Each number is 200 + 20 x the weight over its row's rms, rounded and kept within 0 to 999. Layers, rows and columns count from 0. The size before them is the row's rms in percent of the matrix's.

# down: layer 5 MLP down (transposed), 1024x256, rms 0.0701, rows 56-69, columns 0-255
# up: layer 5 MLP up, 1024x256, rms 0.148, rows 57-69, columns 0-255
down56,089,190,205,213,191,221,230,199,197,191,170,221,206,184,208,190,211,201,168,213,192,196,236,156,216,173,219,215,188,245,239,193,203,195,223,178,197,185,202,203,164,171,223,209,231,207,172,232,214,216,198,198,181,201,163,193,193,239,209,211,184,208,204,173,180,177,192,184,221,191,193,164,216,218,238,186,183,215,207,175,233,223,182,217,195,184,215,203,195,234,203,188,222,211,207,176,233,198,157,227,192,182,230,220,197,233,191,186,165,215,214,170,195,191,184,210,227,199,193,217,206,199,204,221,181,179,184,215,234,224,245,229,191,176,212,215,160,215,216,214,208,201,208,193,219,196,215,204,202,219,205,169,201,241,213,154,189,189,185,217,203,241,191,202,212,211,198,186,204,225,195,231,184,174,203,220,185,206,220,193,216,207,213,208,206,241,191,194,214,184,189,184,213,190,235,222,180,165,177,208,199,191,196,183,157,180,232,203,199,205,194,197,230,198,184,191,186,187,195,200,192,217,189,248,167,241,250,149,207,220,216,211,201,198,183,215,204,189,208,181,204,205,163,207,218,193,200,223,164,220,232,204,188,229,183,201,198
up57,098,220,215,203,190,186,208,214,198,172,206,205,215,199,205,199,223,161,194,222,195,188,199,177,163,205,216,199,172,234,175,192,183,192,179,201,240,183,180,174,185,216,193,207,168,212,222,184,210,160,164,219,204,191,222,188,196,209,179,201,202,212,208,196,192,236,192,201,163,188,203,202,208,189,191,202,226,238,209,194,243,209,178,202,194,205,186,232,205,218,226,221,174,174,199,218,171,223,161,172,208,229,206,189,186,202,222,213,230,209,201,174,195,180,186,172,203,204,231,215,242,192,203,205,202,195,183,196,188,219,188,202,210,148,226,206,202,203,229,237,199,226,192,192,188,194,215,225,214,200,206,216,224,225,160,202,187,231,186,219,168,180,242,189,219,175,192,191,186,197,161,209,184,201,227,183,212,226,226,203,184,175,175,202,164,191,209,216,173,210,215,197,198,216,212,173,207,205,183,232,185,192,177,209,173,203,188,232,195,234,216,196,163,200,174,245,208,186,186,213,189,174,204,190,194,171,188,174,200,227,209,168,210,193,182,166,211,166,227,165,191,216,182,182,214,256,207,196,219,182,232,216,189,171,227,163,210
down57,112,231,216,215,172,198,208,156,206,237,198,225,192,155,188,174,194,206,172,220,164,184,196,195,195,186,190,184,188,196,182,210,218,242,204,204,167,195,231,235,175,207,194,229,209,202,199,228,211,195,178,174,199,246,225,196,177,188,160,186,178,225,197,198,200,187,200,235,187,203,208,193,227,190,156,191,194,193,208,206,189,208,205,226,212,184,196,191,174,182,206,183,165,170,224,221,201,182,211,221,190,227,175,210,220,223,193,210,217,194,222,205,197,220,195,200,227,206,226,194,207,221,213,171,224,179,240,184,187,156,211,207,199,216,199,205,198,228,199,196,165,192,209,177,161,213,218,190,231,183,214,177,210,183,223,220,177,186,223,204,184,188,181,220,251,195,192,211,217,209,189,201,176,194,206,225,189,184,203,218,182,184,220,166,269,164,200,220,159,237,197,181,221,218,230,188,215,201,199,213,195,215,157,184,199,179,200,210,211,228,224,190,203,201,195,222,196,214,175,186,200,189,190,193,172,172,237,224,220,212,203,201,190,190,210,202,229,187,199,229,187,175,212,205,197,230,199,239,177,211,212,221,239,206,226,217,211
up58,085,173,196,187,216,169,179,197,181,174,230,199,185,218,196,151,178,183,209,218,207,202,194,165,175,212,215,217,214,177,190,194,216,207,224,193,191,230,220,190,173,205,194,195,228,216,191,200,176,208,205,188,199,212,206,217,161,204,209,188,250,217,224,229,220,170,203,182,193,186,195,199,213,207,163,241,216,217,209,194,191,214,173,180,212,190,179,216,185,178,220,193,202,221,201,190,162,198,179,207,201,229,226,174,216,143,234,197,207,164,151,161,214,203,231,221,190,191,222,189,166,201,187,218,210,230,232,231,180,222,206,212,181,224,183,206,222,203,214,199,198,142,201,177,190,198,159,242,217,205,195,195,234,185,175,207,207,201,218,219,228,173,182,190,193,174,207,182,197,193,204,244,209,201,221,209,180,208,243,215,205,195,210,212,167,188,226,178,217,179,178,174,197,227,218,215,221,190,217,206,198,184,203,223,202,197,222,206,250,211,230,185,220,219,191,179,171,209,220,197,191,208,192,188,178,203,181,193,218,192,195,186,201,197,211,193,184,196,244,223,206,203,207,194,195,191,189,250,182,237,174,198,170,200,198,182,205
down58,120,215,193,198,194,191,205,189,190,206,220,196,187,218,244,168,211,198,199,213,184,200,226,241,186,188,197,229,196,165,188,187,203,176,193,216,197,215,216,181,172,239,189,202,236,168,189,159,204,212,202,196,211,176,213,193,181,227,223,185,204,181,227,216,183,196,227,234,238,161,217,188,185,198,236,186,192,179,219,193,219,199,174,192,200,223,165,241,188,182,224,229,193,212,200,212,207,201,226,219,201,185,200,185,214,207,195,218,209,219,213,189,181,192,231,199,205,192,197,180,176,165,218,164,194,185,172,196,230,211,172,215,199,166,215,214,153,209,210,216,190,150,192,187,219,217,222,188,216,223,218,163,168,209,223,210,228,185,208,208,249,211,232,196,173,185,201,182,198,156,196,198,199,182,179,202,199,239,250,199,180,205,207,174,198,184,161,222,201,228,250,201,221,205,218,207,193,193,201,171,207,200,189,220,189,187,212,170,187,218,186,209,180,197,206,206,212,207,184,214,203,201,186,173,190,184,213,166,182,222,195,220,215,173,205,203,203,179,221,192,216,176,209,161,212,201,205,190,195,184,206,131,190,168,166,205,210
up59,083,190,171,185,155,185,190,205,208,180,209,182,250,196,161,195,190,159,203,200,209,182,173,202,218,188,220,174,222,215,212,192,195,198,189,178,183,194,203,221,238,210,184,195,184,164,197,210,199,232,196,200,243,195,186,185,199,232,192,175,215,256,206,235,211,181,179,200,202,203,196,201,207,202,189,211,200,216,232,219,206,214,159,209,148,216,171,208,173,187,191,227,209,225,175,173,178,211,183,214,192,193,169,191,149,186,205,210,189,199,206,208,205,195,184,213,231,209,216,210,201,207,191,192,202,208,205,208,184,247,196,218,197,213,215,220,215,188,212,163,194,211,189,197,188,188,174,165,208,208,159,194,238,238,191,206,220,226,197,228,164,197,208,208,215,193,214,216,224,150,212,202,214,195,175,180,221,155,221,205,186,225,170,222,187,234,218,199,172,236,204,179,195,224,196,199,219,218,219,175,176,217,166,186,190,156,194,188,205,211,213,234,197,206,217,217,204,214,197,206,218,238,184,176,205,180,181,219,177,209,189,157,199,210,181,173,183,169,211,226,237,195,177,222,182,207,197,189,192,230,208,203,209,208,201,187,218
down59,096,187,199,169,173,208,219,196,202,200,222,251,204,175,172,192,211,174,204,201,199,199,204,185,205,186,222,185,189,157,199,220,191,225,175,180,185,169,208,213,239,191,215,183,214,244,192,200,216,198,161,196,179,195,194,131,236,237,177,210,213,176,176,187,192,242,205,214,202,203,209,214,198,234,174,213,198,215,195,203,210,195,199,208,236,188,213,227,188,187,180,213,220,176,188,211,207,219,202,214,176,208,223,204,225,228,185,212,165,199,177,176,216,178,164,207,208,199,182,219,168,209,179,170,174,210,215,153,209,190,209,190,194,221,173,204,192,206,224,197,240,221,186,210,213,202,214,225,180,213,183,174,174,194,219,207,199,194,232,196,184,176,258,185,191,226,209,195,233,210,210,175,208,236,213,195,216,203,186,226,214,194,178,187,221,219,202,189,210,238,161,209,217,206,198,176,188,225,225,218,227,215,201,210,222,213,198,220,190,174,181,187,220,185,202,179,217,189,224,203,207,195,239,194,175,232,198,179,193,188,230,179,189,193,193,190,215,185,184,191,182,263,194,179,198,191,193,171,193,215,210,180,242,204,224,210,216
up60,099,206,210,212,185,179,156,211,215,183,209,205,216,186,215,215,223,203,224,159,205,195,205,223,197,202,216,218,208,167,209,189,187,207,211,200,229,190,247,182,222,209,210,185,218,202,191,199,196,180,188,189,208,215,179,215,211,186,201,199,219,228,199,163,218,204,200,178,163,206,219,192,203,211,191,172,232,219,218,204,189,203,194,154,227,177,169,216,213,190,234,195,213,194,199,238,191,225,212,173,223,216,191,197,222,215,219,195,190,206,217,205,218,211,248,219,214,179,206,192,180,191,218,212,195,251,209,210,234,201,190,191,224,209,217,199,179,189,191,240,208,184,192,229,221,189,189,193,209,203,181,161,202,175,203,206,210,185,200,196,203,203,220,204,178,185,203,242,236,243,219,173,238,185,195,182,217,201,193,195,228,194,163,192,162,203,177,205,179,222,162,198,200,188,210,203,226,227,193,204,164,235,197,211,184,159,226,217,185,174,199,159,207,220,228,160,212,230,224,197,204,183,205,194,192,157,205,172,204,162,203,193,230,157,171,183,201,160,229,208,176,224,207,208,215,216,184,174,200,234,222,190,222,227,164,212,198
down60,131,191,203,206,195,180,205,224,185,250,183,227,174,187,172,210,168,168,177,207,186,225,199,211,157,204,220,199,203,228,209,158,202,217,237,212,184,194,209,188,204,176,170,206,200,187,187,175,199,198,200,224,213,202,185,207,203,191,204,208,201,195,154,185,202,199,186,165,225,217,186,208,181,213,172,185,177,166,190,200,209,202,221,231,196,229,204,193,247,204,184,192,179,184,214,199,170,183,208,172,202,196,240,202,218,198,169,185,214,204,235,226,260,180,200,188,189,212,192,175,207,196,215,242,199,193,227,194,187,194,200,174,167,230,182,235,195,193,170,156,217,230,171,176,218,198,194,194,215,206,180,229,208,175,207,218,210,221,179,196,191,210,221,190,226,193,195,178,197,195,175,214,165,194,206,216,178,195,165,195,217,208,194,184,199,173,229,232,168,144,203,197,148,196,194,202,187,196,213,168,203,192,203,175,217,210,185,181,164,218,206,175,196,150,222,162,206,198,207,217,198,222,198,208,222,200,199,215,177,214,206,199,177,247,207,237,207,179,202,188,160,187,191,208,200,212,226,214,200,191,188,207,190,197,183,217,224
up61,095,205,230,183,199,224,190,231,199,177,218,251,206,216,188,194,201,152,190,201,194,192,238,171,197,250,192,188,196,199,199,168,212,217,195,204,183,200,167,254,236,186,188,198,199,200,211,216,188,242,183,182,191,204,204,198,213,220,197,201,178,196,238,223,163,176,191,218,202,168,183,227,197,202,172,188,200,226,219,182,197,203,201,207,177,188,201,181,202,182,200,201,211,192,224,172,187,193,194,233,216,199,194,205,211,204,216,188,181,225,186,185,195,214,219,237,218,196,187,248,209,201,236,217,196,194,216,187,222,229,228,202,193,213,197,213,200,187,227,173,213,173,144,250,196,180,220,177,211,201,225,213,203,173,182,197,206,211,230,201,138,199,204,181,191,184,191,180,214,199,189,218,226,214,213,189,202,217,177,241,203,224,205,227,216,189,182,176,216,218,177,220,183,203,172,211,217,167,205,182,168,184,221,203,214,177,209,186,209,204,189,152,196,220,200,179,205,202,191,178,206,175,219,166,188,189,196,183,198,197,238,153,186,225,210,235,182,204,186,177,201,202,233,174,173,230,227,198,213,206,182,231,220,185,208,187,195
down61,131,212,201,198,213,196,232,228,172,186,190,202,212,233,203,209,222,179,204,198,157,203,220,199,208,223,194,216,182,197,222,205,195,190,205,201,226,161,192,200,194,228,190,232,227,216,187,246,183,194,190,185,202,231,197,169,215,207,210,220,198,172,229,200,266,214,200,202,182,185,209,219,193,221,193,188,216,197,222,186,203,185,233,191,166,198,182,181,198,229,182,183,183,174,220,190,202,194,226,179,225,193,162,188,201,224,191,178,152,171,201,200,204,170,189,199,194,191,194,233,196,205,232,184,205,228,191,186,195,209,201,171,182,202,187,215,166,180,239,223,168,240,190,221,176,211,188,205,237,208,208,170,216,165,201,167,169,215,220,213,216,205,221,214,184,180,150,179,222,234,210,212,188,205,205,219,190,231,209,226,223,185,183,190,199,172,203,195,204,195,201,241,218,209,184,191,186,220,206,185,201,182,198,178,193,179,210,181,206,209,197,186,207,180,214,166,183,200,219,197,186,219,209,223,228,236,174,228,235,182,193,220,167,179,200,199,237,231,193,209,210,181,253,214,190,202,199,221,195,195,171,221,204,147,226,186,185
up62,098,184,186,207,175,174,187,203,202,202,211,174,213,199,185,181,229,214,221,186,171,197,228,174,248,223,197,195,184,190,208,202,185,207,202,173,197,185,171,193,207,243,195,193,200,214,207,217,206,190,190,173,201,204,176,230,224,194,226,232,185,252,190,172,178,201,225,209,199,199,195,227,222,186,193,239,214,217,201,207,188,217,216,209,196,214,226,179,201,212,174,163,213,224,180,219,188,149,212,203,223,233,202,186,218,196,194,228,186,237,209,198,205,215,192,194,191,202,184,211,204,194,213,244,205,175,183,201,239,196,184,188,225,213,193,192,166,209,175,224,205,216,168,207,187,188,201,159,195,230,178,168,202,196,222,187,198,189,144,191,179,223,216,215,191,187,202,225,212,206,173,186,175,140,207,174,220,227,186,218,194,185,180,202,216,203,200,244,204,196,177,198,169,188,200,207,220,231,183,208,222,214,217,225,202,189,196,202,172,232,196,189,166,194,196,196,194,177,208,207,192,194,226,205,194,183,212,191,175,156,196,212,197,198,190,252,251,167,191,228,180,224,182,205,230,208,227,153,223,217,186,194,218,197,179,196,228
down62,085,221,230,196,237,190,185,235,181,228,221,190,180,182,200,180,179,213,194,230,216,195,165,190,216,224,180,198,173,188,204,220,219,213,180,204,197,214,196,191,213,197,217,207,184,258,187,189,215,196,217,197,208,226,230,218,178,242,234,136,185,167,231,208,205,219,182,209,211,205,191,182,220,202,195,208,212,189,211,183,189,206,194,209,200,211,202,221,228,166,209,219,248,210,193,187,200,189,181,207,165,227,205,204,224,211,208,188,214,200,190,229,211,208,160,211,197,218,187,205,174,222,232,216,230,238,178,211,201,192,173,186,202,216,226,207,188,192,213,217,205,209,201,210,214,205,173,159,236,221,199,192,216,217,197,188,222,221,153,215,207,145,181,215,217,188,219,171,186,166,179,173,205,216,192,194,192,170,181,188,208,199,193,221,242,219,163,217,197,182,182,202,196,201,208,237,203,176,232,174,193,169,201,188,223,201,156,184,194,214,169,203,242,196,174,221,220,211,222,174,195,199,189,189,181,202,217,191,205,199,165,185,185,206,206,183,198,215,228,176,191,187,215,212,193,219,217,257,181,191,170,202,177,206,195,201,188
up63,102,209,216,221,201,201,222,195,215,181,201,216,221,203,179,195,206,212,159,187,212,191,180,227,237,208,244,199,192,197,205,196,212,200,187,203,208,187,219,219,210,187,243,190,195,193,210,174,226,175,196,191,204,181,224,211,197,204,193,185,213,208,164,237,221,203,217,210,208,166,223,180,215,182,203,167,180,217,211,189,220,206,178,210,190,219,238,185,196,207,194,209,232,182,215,184,221,176,178,189,217,184,234,179,187,195,207,168,207,195,225,195,189,194,177,186,204,175,199,216,237,174,219,168,233,198,197,182,184,205,199,184,178,187,220,164,224,218,244,206,212,225,206,200,190,254,189,199,203,226,186,212,216,187,188,192,230,175,188,232,219,183,233,222,218,204,196,204,232,211,205,193,171,187,241,223,212,181,225,232,189,203,207,204,210,176,178,205,185,238,196,191,176,176,246,199,190,192,218,204,196,209,218,199,231,198,165,218,210,188,195,233,149,207,215,206,168,227,215,217,202,194,191,226,211,185,209,191,227,209,163,221,199,174,214,175,174,176,180,163,204,255,206,196,165,172,249,194,213,160,195,173,196,204,222,220,213
down63,100,211,190,162,223,194,208,192,199,204,206,191,205,219,192,208,202,203,191,214,209,206,168,166,200,207,198,213,209,219,162,186,235,197,252,206,180,178,188,189,210,172,195,215,180,212,185,207,212,232,227,212,193,203,180,202,216,211,221,182,217,199,167,226,197,172,188,216,227,194,198,210,197,203,172,201,156,205,193,208,205,222,185,199,187,145,149,200,226,222,184,168,194,210,213,221,239,166,185,213,207,179,245,231,190,185,197,215,190,228,241,227,230,205,185,202,188,226,182,186,183,215,174,208,186,168,192,188,209,204,200,180,156,164,227,211,225,232,203,220,219,215,197,180,170,184,180,202,188,197,223,186,201,196,174,208,202,180,195,181,188,189,198,205,201,201,216,221,176,191,202,238,198,235,203,226,208,211,230,178,196,265,211,179,194,218,188,170,197,228,204,185,202,206,173,172,229,202,220,208,206,224,195,215,191,216,171,172,200,200,195,256,203,200,222,213,177,188,205,200,194,180,221,222,209,189,220,205,213,208,200,230,189,204,171,174,220,196,176,206,233,178,216,208,159,213,202,185,178,243,213,225,205,148,181,204,192
up64,104,199,226,197,182,217,170,177,155,192,227,196,222,220,189,191,213,191,181,203,202,190,172,181,200,196,207,199,197,181,227,205,194,193,198,235,175,223,198,186,182,175,197,178,224,189,200,228,217,210,237,200,184,198,231,213,178,217,187,206,195,194,189,181,203,210,202,221,181,250,211,214,206,200,243,208,190,182,198,194,187,201,238,185,218,203,171,227,199,220,188,187,173,221,214,234,229,195,210,148,181,212,201,237,212,186,225,200,229,203,202,188,228,192,246,213,176,228,181,197,176,224,176,210,188,190,168,182,184,169,242,194,237,226,226,189,191,190,188,208,230,200,206,194,202,229,188,218,210,222,203,212,207,180,179,193,182,238,159,196,208,159,186,162,226,200,199,201,233,195,170,204,192,177,184,206,174,164,200,195,207,212,234,224,204,227,230,202,187,185,139,217,190,207,216,196,182,232,163,187,172,212,186,208,187,219,199,172,194,199,235,185,211,212,205,190,183,218,193,207,206,191,197,202,194,217,183,238,184,245,206,175,231,208,171,190,187,222,196,191,211,199,174,213,161,194,171,178,195,219,206,202,230,201,218,198,235
down64,082,161,205,181,223,179,220,234,206,231,214,206,216,207,177,188,206,226,206,206,165,198,196,174,180,181,213,223,163,184,212,215,224,233,223,192,214,192,206,211,214,199,191,181,223,215,187,244,171,181,181,191,193,209,185,186,192,167,228,190,217,188,182,184,204,201,217,219,180,231,199,200,195,213,222,170,199,207,179,197,194,203,199,211,193,223,210,166,203,204,203,192,190,214,222,203,207,177,226,187,180,186,215,181,231,182,205,195,171,229,241,208,179,199,198,149,188,186,212,209,218,212,201,216,190,174,242,157,196,239,186,184,217,188,206,184,193,169,205,167,195,197,194,208,182,251,193,222,185,209,212,239,204,200,237,235,206,187,218,201,203,222,200,181,195,186,195,194,201,185,205,161,186,198,197,193,173,208,239,190,206,203,202,164,172,215,195,192,157,207,168,183,179,215,165,201,238,207,217,194,167,199,167,189,228,219,175,194,203,177,238,194,174,179,195,187,186,164,209,193,233,204,192,191,231,237,196,198,183,212,181,247,185,208,185,195,226,195,202,217,181,220,204,192,207,192,172,167,203,164,170,232,204,172,220,159,192
up65,104,192,205,190,235,212,183,207,228,231,225,208,211,181,165,244,163,190,131,194,217,206,186,196,191,195,232,204,165,216,180,197,185,226,213,178,216,156,163,201,184,223,206,236,198,195,177,204,220,224,220,225,183,196,191,171,216,220,190,202,179,175,210,179,192,186,202,230,187,177,235,187,158,180,213,230,205,205,213,206,245,162,215,155,200,200,209,196,193,195,213,203,216,178,212,226,153,196,180,181,197,208,198,203,212,146,192,218,226,219,189,216,228,193,196,214,200,177,194,219,216,230,209,206,208,203,187,215,185,200,197,204,172,244,198,196,203,194,192,198,213,200,202,178,211,204,185,199,169,233,198,196,189,212,176,220,234,213,211,175,201,204,221,225,206,234,216,196,199,194,207,191,213,222,194,213,186,209,188,215,186,186,238,243,199,191,253,214,232,215,198,204,199,188,188,200,189,211,177,184,213,210,218,246,201,212,209,206,190,212,170,218,216,224,186,219,216,205,229,211,217,186,215,211,216,199,226,171,191,238,217,231,220,228,212,182,244,166,220,167,218,206,211,201,226,215,218,213,211,192,190,202,207,200,166,209,196
down65,069,185,193,179,196,192,204,193,200,209,184,221,160,215,189,196,161,186,210,201,211,173,204,193,189,188,213,221,180,209,233,236,205,204,215,222,203,217,210,197,194,183,196,183,171,219,198,198,186,198,216,153,205,191,162,197,176,199,222,179,206,215,197,193,209,199,152,198,173,217,201,211,178,218,210,211,211,214,176,193,208,214,177,248,174,188,199,201,182,171,184,185,165,192,199,203,229,213,178,227,202,213,220,204,232,193,197,164,196,208,208,188,205,165,203,208,227,163,203,191,188,194,225,231,216,190,188,187,243,230,177,227,162,158,214,223,181,184,211,173,200,241,215,235,238,189,214,191,205,183,230,217,194,192,165,174,212,215,194,192,200,206,238,210,168,188,182,211,174,223,218,215,210,167,209,192,184,195,185,187,198,231,157,199,164,200,204,205,186,223,192,185,209,186,157,208,209,209,218,226,210,225,232,170,197,218,175,197,183,192,215,194,210,214,206,217,209,242,199,200,166,145,171,163,207,168,197,181,185,183,203,183,157,159,160,202,217,195,227,193,217,202,198,219,162,218,184,203,207,189,183,187,189,209,212,184,213
up66,093,168,183,239,175,205,211,188,216,213,193,214,249,210,200,200,184,209,226,195,242,205,169,220,207,195,217,221,202,231,223,199,224,228,185,223,194,199,210,196,193,211,208,194,219,195,243,202,218,240,215,243,217,190,229,167,226,227,174,221,234,223,198,193,165,192,153,213,182,200,169,175,221,202,214,246,201,199,173,216,196,205,203,186,210,199,192,166,207,191,179,217,226,206,150,181,213,217,187,181,189,213,206,180,181,224,200,221,208,239,209,185,168,238,208,194,218,164,190,213,213,161,205,201,202,215,196,182,211,227,237,202,213,171,182,260,213,198,199,217,223,197,233,167,195,251,220,193,198,245,196,201,185,213,181,216,172,218,158,174,204,172,237,209,178,210,192,204,190,179,202,214,201,181,209,197,237,211,188,199,209,187,200,179,219,200,198,176,225,169,195,219,194,175,182,207,184,177,172,181,221,198,220,174,195,208,198,211,177,166,213,159,195,211,222,178,189,194,217,240,220,173,187,188,208,198,188,199,205,197,207,205,211,203,194,198,209,223,205,208,203,196,208,212,213,193,187,202,186,206,188,175,174,194,217,183,221
down66,161,185,179,214,217,171,222,232,202,181,244,187,191,234,209,172,221,192,219,165,177,213,209,167,181,213,180,233,175,171,203,201,189,204,198,203,198,185,196,172,244,177,194,201,172,148,223,188,217,169,186,230,214,196,172,187,261,200,194,186,205,186,193,204,198,161,174,159,185,243,203,198,223,202,183,207,203,200,183,191,179,191,178,206,190,203,224,195,169,215,233,228,194,208,186,204,187,174,205,207,176,218,200,202,169,193,201,185,178,227,236,193,178,214,202,181,223,170,218,196,162,202,201,182,247,191,220,254,215,203,201,195,176,229,215,194,200,214,236,186,200,184,217,151,178,193,204,212,202,145,187,230,185,171,205,210,184,209,194,229,170,192,201,193,187,202,193,209,214,205,208,233,196,211,179,162,222,216,229,164,179,202,203,184,181,208,223,230,214,194,218,190,224,197,207,197,211,211,197,175,180,185,201,210,202,191,212,189,174,176,203,194,187,196,166,246,182,208,191,203,186,187,182,210,198,208,205,207,235,205,194,194,189,197,200,209,178,220,201,225,183,208,225,224,242,205,157,194,198,221,208,206,188,203,195,217,180
up67,101,195,206,177,215,205,212,192,196,237,164,201,200,216,176,216,207,174,211,222,193,234,204,179,230,214,210,194,177,189,216,193,214,197,211,207,207,211,185,216,174,220,182,178,164,163,208,189,201,227,200,238,200,169,216,203,206,228,209,203,183,226,213,188,204,164,178,196,233,177,213,203,222,208,177,250,202,212,213,192,209,223,185,196,189,188,209,172,162,185,210,201,213,194,209,205,238,192,195,204,216,189,210,178,198,192,195,201,171,187,201,236,216,222,169,230,188,188,198,236,205,183,201,160,194,199,217,215,211,241,195,198,208,229,200,187,244,239,205,178,195,205,169,193,172,183,201,222,219,229,202,226,200,168,209,247,206,253,223,213,242,175,203,212,199,193,236,190,221,226,228,200,196,198,187,200,228,200,193,206,200,210,176,219,217,165,190,227,222,197,226,194,189,235,176,198,205,217,229,195,178,236,196,222,201,220,253,195,215,188,223,232,222,184,189,192,208,187,209,210,193,162,207,198,187,211,201,174,138,196,187,198,193,196,195,165,178,206,212,216,192,193,215,189,228,191,239,209,170,209,186,176,231,204,193,190,241
down67,094,214,183,192,236,189,176,213,170,201,188,159,232,207,189,222,179,202,205,211,183,188,224,219,169,190,188,190,161,175,190,234,178,234,206,195,187,174,200,213,240,203,195,215,174,210,206,189,217,205,226,200,176,204,218,208,197,181,211,229,167,191,218,222,168,237,192,198,206,208,210,198,228,232,226,218,230,198,206,206,233,186,244,204,163,217,189,231,178,201,171,194,216,197,217,185,191,191,201,208,243,195,214,218,172,225,235,183,203,208,186,203,224,214,228,208,189,225,207,214,179,174,205,230,221,168,214,202,192,167,188,187,208,239,183,187,243,204,204,189,167,204,226,193,235,191,186,212,221,206,223,213,208,179,221,228,206,205,229,207,205,223,196,223,201,203,169,179,176,227,207,213,220,217,193,194,189,164,198,146,208,220,193,190,229,195,179,185,190,234,207,186,167,192,211,198,228,179,201,213,198,221,180,196,142,198,146,219,214,205,188,206,198,187,176,205,220,196,192,214,165,216,224,181,187,194,225,214,194,198,201,187,215,221,191,181,184,229,200,202,157,216,227,205,202,195,208,194,212,192,206,220,229,156,193,165,201
up68,096,206,219,194,200,258,214,175,196,222,245,213,186,189,198,230,221,205,199,216,227,171,213,173,217,206,209,192,193,225,188,178,223,191,162,210,246,208,200,176,188,206,188,200,230,174,179,205,216,196,214,200,194,244,216,222,207,210,195,194,206,207,185,201,190,186,219,196,191,209,238,178,207,221,172,199,192,209,180,216,212,205,199,198,174,222,172,194,177,225,191,213,204,221,191,228,200,183,205,164,189,207,188,201,225,211,188,194,212,205,192,217,200,173,189,210,172,186,194,252,151,159,183,167,188,189,186,178,180,185,191,165,213,198,188,204,228,186,195,200,199,216,197,189,199,205,238,204,190,195,177,222,185,190,209,203,195,217,188,169,199,201,201,200,185,177,215,195,183,180,196,246,220,222,223,192,188,202,194,215,220,184,166,170,253,162,249,219,184,187,209,198,198,193,187,214,196,223,223,202,147,193,175,191,216,183,175,192,182,177,182,234,194,229,221,232,242,164,230,202,198,193,206,209,174,217,215,160,206,170,151,176,193,181,170,173,170,195,186,186,241,227,204,197,202,216,203,217,219,189,215,198,185,182,204,213,187
down68,066,206,159,177,172,180,155,216,209,189,203,190,213,224,209,192,190,212,213,214,194,170,193,218,206,150,154,180,154,219,175,180,156,184,211,191,214,199,204,214,223,186,206,219,206,242,165,178,188,204,222,175,215,222,206,228,160,224,217,212,222,195,179,163,209,192,213,178,205,232,205,214,184,219,216,217,209,207,210,190,236,189,149,219,209,207,189,218,165,186,229,200,210,185,208,194,206,185,216,185,180,176,205,207,217,180,227,202,190,188,182,213,214,199,214,218,195,177,178,201,179,169,185,202,211,181,188,214,218,211,222,188,190,185,178,178,209,204,204,202,195,197,174,233,222,228,178,214,198,173,240,179,166,198,167,209,193,228,209,168,167,198,199,212,202,224,167,182,192,171,220,208,262,200,203,192,201,201,174,219,168,174,190,191,202,218,201,220,171,192,207,150,215,209,191,198,196,213,216,225,241,225,224,184,220,185,218,200,205,217,201,225,201,203,201,204,215,226,173,193,179,236,167,172,193,196,226,177,194,194,187,238,211,211,222,204,199,199,205,232,194,169,202,207,240,199,197,162,197,196,192,211,199,199,187,187,221
up69,107,217,219,192,219,195,149,179,230,185,195,224,184,224,184,169,200,195,195,214,208,177,238,213,252,191,197,262,196,186,175,214,203,215,209,203,197,226,199,221,214,181,195,198,199,235,171,210,218,221,188,251,195,265,231,224,206,178,180,190,184,190,207,190,191,161,225,191,189,171,163,209,193,204,202,197,223,181,207,159,218,201,214,203,197,187,157,209,194,175,251,187,201,234,214,214,191,207,217,181,187,209,202,205,195,216,175,225,216,212,218,231,210,167,219,171,168,216,156,179,181,207,198,172,212,193,196,196,206,166,212,197,213,195,216,229,201,210,201,222,195,201,195,213,162,193,209,203,194,182,228,208,208,192,192,172,205,230,202,199,202,196,177,187,212,197,206,203,168,231,162,214,213,179,196,204,168,202,188,220,208,175,198,213,183,225,204,174,178,199,177,207,217,189,193,223,219,193,228,178,212,209,206,201,240,197,196,189,197,194,209,185,173,237,195,202,193,223,195,219,215,178,228,201,228,204,180,189,194,208,168,217,208,164,238,209,227,174,227,165,180,203,204,236,173,198,196,184,199,191,172,195,187,217,238,191,206
down69,086,209,186,204,202,199,200,198,181,173,183,200,188,173,210,212,164,179,172,207,208,232,224,227,237,204,178,194,198,201,198,185,195,228,182,197,194,210,214,253,186,213,224,197,194,235,183,213,222,200,193,193,183,192,193,201,199,169,185,195,188,174,167,209,193,192,180,195,212,231,224,192,212,195,242,229,217,195,203,153,187,217,210,195,195,224,200,176,216,192,165,192,195,194,203,200,221,207,224,209,183,188,209,219,189,232,188,202,197,169,232,185,210,194,222,218,185,197,210,183,204,189,204,206,187,199,229,221,212,199,188,194,209,197,191,195,238,150,203,156,213,234,229,259,218,212,211,205,240,160,181,193,212,210,210,176,213,221,218,195,176,207,177,196,219,225,224,219,192,206,242,207,184,225,178,191,214,230,182,183,207,198,193,199,188,213,185,194,211,218,191,170,168,184,206,198,214,175,196,218,200,224,181,196,224,213,177,197,211,174,206,131,201,204,174,162,198,198,205,247,197,244,202,172,214,183,226,208,203,209,215,230,189,173,262,201,192,198,199,237,241,178,197,197,228,196,188,188,203,223,223,192,177,172,183,211,233